Part of a small language model's weights.
Training: a variant of Muon for these matrices, 3299 steps.
Each number is 500 + 40 x the weight over its row's rms, rounded and kept within 0 to 999. Layers, rows and columns count from 0. Numbers have three digits each. The size before them is the row's rms in percent of the matrix's.

# down: layer 5 MLP down (transposed), 768x192, rms 0.093, rows 756-767, columns 0-191
# up: layer 5 MLP up, 768x192, rms 0.246, rows 757-767, columns 0-191
down756 092:514532512523531452466495525493576497494525524504491532535578478499484507455470483464544512442492573490500472529487563448508454474486510475518482527519498559462552515518447474542410585494549441509439503546493570575435532508569551478514522583472446475472548520559517437501506458470453557444552519557492475507430432438549490476475477530455532515470513505473586505478512469516521500464498513422443491527483501474494504548461506501481585512471531450490479465463529488460475572529492526505547448553490516506442423572410538465427609431474507540478527571480448519528490508437460502497
up757 100:490552554531459498531427486448454504515436479472478505472451558417484544476490460511502484499515503431500544472504503544515476527519433479471548417540527451497443494533450461470524478512475516490510521508404466523507564527443484455497507552529455533466526464472541522468487574536490505533460455507493540463563569535623503574543458514485514570591514490501509524533431433491489461583525514469465497479539519485487461568526507453501495438537471460475478530464478572483538446498521561507507455431476485576534481562540525520468534579481526453544525415478494504569499574573541514489
down757 099:485493486588466441475493475570487461535441465473523452516494423480435461554511506518546520492455505466576548490475500570490453524540505487545482447509482525511467489529541575455478532497600561515566467496577427535526496517500496495494523472621474512458479482476508441487462497570480539491492491511452498486525503505439533520498514504494538476478535469494505504485475458588562485483573475530490487476458519517519493475482483591583519444463466565433492535480489554482519405448506491515419479536532481496466474480423554472508539492515540500496374520542607463492477568543457496475
up758 094:540501478512451529511497534567480595497501536525540493510523554498521468463547520474553501425536480454434372502507489574505504455535534478492512503531519487496568531491533536443410461584525496485498514479504476511469512527465457530528548504561492442500484511526465510536572397520513533503538435524497483622480442448515518501515494484478562534543566498541518516510468493556456527500461424417480466406560477479463476452502511477524585434537467495527516547511535450452500465554581530449554518516539467529496530492465510449511496502527500519460551482544440505531518519507394531464
down758 099:445466539507451548515486631515506501533516458563496430483435485509487446567513488471527518419495437519466467516465464436523513450561473502533495540443473508583527440483439452479507511498476564505517500552484498452479430560503458489481511519497516518558508522582496488470502512498501501504501518417433544477494521484537549492489532550498474534487518504528511468550518480501559453603521519500434414570483534614498551493508518535513505430519479471527485479520529399461580441485509445496516595477464507474516587442482517484507484470505429530543520413462493512545480551511480509477
up759 101:490497513461476590494505446505463493523536507509510564563501503530495513424497509486506446501516493563543448579500539589502526436539463490529521475542507499440461532514456575545486514501450535434418535492487501557485521584483432524521560498498432470489491449486471489523526527536543546499559501463503481525435459503495506448440477506526547456532470491528466546529467455555484542566502547438465478479498534415509550556535538449592534481453542523497397452363488459437509521569478524545517494510435468513502521514486537484485558544495497521481468486461499497452546509404450536502
down759 099:576490507454476513526467450517493532463451507590490556480511515550443500466451475509488476530493518559516529536530542510509514437475512609558533467519492442478510537509472473516486522479469460478485501541542579457476466586434470458535482491540492481483530494543537473543472505476458534592531479513462487486410452424476522559521554449532459521486505430422569561493463557525521498443416524507499526538519464506508485467454575483537519465487509518513529513410467490521526426482477456537489443538454487460473485527442473599540572525450543599460521559451446509442514546476503507511
up760 102:508522505566473496432493517529499459547530554526522499488497518525448590493526495540504512473452514496399497516543503538543561484577490532459477500464498473490536506478537513509551456451510527587530515465453507489528588559518503572483498463489451462420515521419513457486499484552417506452516482522585455468514438422553558445473451500511490525470466438530459548522531438460454453496496560506454576465577464508547452532467471477512561538550429473520511493568468498580531520461455498505460487570532430472463476554446500467508559491411549437496477483537537486517523514498447494497
down760 098:519518467485448468450462447530473550477523540400514464563437543500504556430489461532506444465490522456485506412504587498542478507496520449530507409486498510476517503483542518502506502471513506586463468465507491570548509422512478459452475524523531581470545511534486561470548581498459563494474553461561483420550504461495473478575527499498510570444552494514447492570494521533513503486550505471583570466456527557555507572389518502457548555461462535534471465502464506520561503421515438493487519481474473551450496591485527486532493508491543504535456445499519464507510483457498524482
up761 104:491486522459544507530516456524509544444526580514520491514433436487499566465549457473441485433519499488513539452551475529457465498511472414500469519495506484512451508436466477426465498515501503466504522519487448442465488457450558482567529428553564505470579508446420554513534514529520433511487591510511449439441539590521502454508467478570518553438536502496477486534511462514519465452546566577535398497545502510497559482515506539522472541505518481492508574470458535505524428523556473512508517477572524534516475482535543548410537519535547484547500444456495491460445527409493549493
down761 103:549525560488495518414478490527449490444504600495426548576510475533552446440541509520471458498471504509518469506527501584437491501514514471448472466543510494477532550455511537497485471496445567512526475449536479509500466438534553506447550443496525505484457550418562466524471503520489474483449580477465521517473544526452525447476479457581512570567447538536441459480577496523475517495567393509526511462545483520482523518534473510457492515465492466439609494541475513515527475515618462511467530557566495537535501501551582505423515473500519502502493462460444471458494514511445482458
up762 104:462454536528496377566436491489524513401497516573458513487482491508484464489480512444468488544452550501575443505521524497574452498499534468475461539481525505455519546544538497464434437508478442528499501458511530497459494532460496531572457511498482501437565461482514523578505526447507497454523597552512523427527533510498538482494469549522595536529508555542490443532500475504561528509527484470482485526536502484469461466517575426479482558453587469518528485489463500416514401563563478544552470475577475483471525494540510525545503590520497489503571464534460477482461506499507511586
down762 105:512508496484403484527503514452510483465470501495460495429435538507530520475572525547444485486514470484510505485569470528535517476464458536477525507431478531534552459459456484482476508450534514559483506448485569489529516456508431537525523585504521438535535441501510465488508514515435512540430511474442485506512516530513505402503514451537547448546606494497533553525540531538452499524502548486435553523479577427502537485554487498457509565418575472480509480542524490446498503438532547462496671484515462533524440466524443430462507497528489473449576526465526503544491519551510478472
up763 110:502530519433500553445602513526485596545473505486540558521513556525549463588482513471487412409465526542469440515528458561550537415556442488463515524540503487525487478459535441543475469559489493473448528544504444511553487450512429527520440509498499550519496505509456498528477465442556499469543452492555531507480482451497508459464512464478500547574505528548556509477486521447493495486470434392457543439435459518447476465534546479518447450464457512526431480477475401518542475521468482500509482508478482377465527533491508523483445494522442560513560491530479508515501498525471477529
down763 117:501497456489520497490545557489482506520477474534468496464551545545487439552505557489542504498478551497524538592495463513523522455558496527482551450549469504525573377472527544456446517549452486529492478465456465480486487452540531509509440522504548541504498574443492479424493434483518446513487472443538431512485516554409515542460479457546476511504488463453531537464581529522446515532490493483510463471501613588503451504589480486410416534468515442554480505492546514476475550492527443489473516481503489425511540539530522472486563494470495536486555446460477528447571561540451565493
up764 110:456501509476468464490568461447595477523484535481469551527476471558473456414484478483490514500538473504486487538491520498501375523477511516453468439465505548511512547479506559477483492517525521483460657508506565519553490546428463528505553493466501418493543480504453476495488425547440537450571449494515577490550474441488508467457486552532539539530475544437509567535469501462546576488491512516510532498527476536459481501566593436576482544475455480506424473482497508482486525502441518474516533401574495526461522556532549520507481541490484548506491488498506538512510462542441530559
down764 112:441530495469461494496527502514555510498554531491471488486526433514496509450499449542542476453575473497486507544439484504481517501540569492468538449542509525478520508446428485469423543497503560448491566557479535565482569527536463563516539582441445583497508515479467475460486416465515464481535493558567551497574505511488519454467474519482555520478486506446450521508475474488532453481510545504518571603513423450484467509487523433489413514440493441451477481570482518520497483591478495530526534381476486445472505476519557476513489560532487473505483479493475595547515499519422567525
up765 099:519482486462444544497473467546485511556524538549546596444542537402520607576533475414484509489472521512443505471403424520507487472444589495547502443548481572481517538489487517559533564558514466524438482588475495492564528473483506497514466508523497496482471543443485522498559428487483488515553472530477506510489478497527476525499473448442488480448522489494504476497539553516527539503558543479517469510627478543483495502462486476529466554586558485525494501542589507521542476523457514535501511475553518486541545450465536495515572445484496513510431476495465576481552477536482414494
down765 117:577509537499526524521497520511479521504438530483496544483545432429503455520534490462534506488501471479504494543543543522495488461447454495559519501523501482532514489504518510481517444526446487530458458536506537537510471537561486548478483552520418480505502519406529513493483533455491497497526480492409499436444584489481543536463464475551499458478538512450518468522519565584502529467539449493509483569445484564471560475477459429502541525495491519475504607521429432453503575504462528504502504531567541450557527488467510519535495548479509476490558329579459463484491426442398519519
up766 095:551498525494515499482539479581517510499576456512539498562379482505488509544433577489490457494480547532428470491472451541577440457441485460502516477476519512519489465511485522496494440540461552465525473514457524485493505554514494451432468547559547522557476560516521574607495453531558514475490483473459434558483532438582487491597509491485475505488449546477512517510547496458492458435464504443532438498528470502502580532488498440484531488460524506494529558498548533470587529577450507413521452509496437467490511479535451520536563463494476513531508462439484550410517483532533463515
down766 098:576548488510388521456504543495523479494544496537501486477497468499607520498503507438494527487525495538474393427478524514515497457501518510536492494441544508523530489540532533529475478568431526494480459538566499613608541438546479476532548463483479524574464518521500538555429472513526557435503481515505507446543496544493508476477498553477469527502509466458526483507463471417526567478537531474545489547485477506533534482507506492532484420433534523463566482447450489412503386492542499511484460542493459545464480493480452523552510468493473493530539420375446497477530494480523515520
up767 103:476545492498474427544476567537428496515516488553511490537469474498463399390500500494535509510494579516447495519535570513497477522497540475484473543500406477462518514519480485519499440525460467493553541544508504517437467480583496510471565529540522445556522522452484427482364544523592560498505487505473513451510516479515515537529501433519504537564458536559446508532504474530577515453449549565426502446523505527510500541506455541541439589439534538494493479461437546433548516484486490549442511581504553527476499434502488552555488486508521489437508519516462509524512516521467461516
down767 107:505537506491499429476460422541378499538489536556523526574493516473536496433519470524538508494472569503447502531568525507470448576573512504449541528488488507400462467429433527549513504506515478498437514496500502465452488498553458480466515489473482473509539525504512448522397450521555526536560523522441491521472499476548511480495462468480503484565443527598477481479508520544478522468439500590538527449509533474466506493542477495510548551462544495546397449475496574423502445522454412542498546593532447540500512457541503516534472493482525514497449473499480473533521584505465532512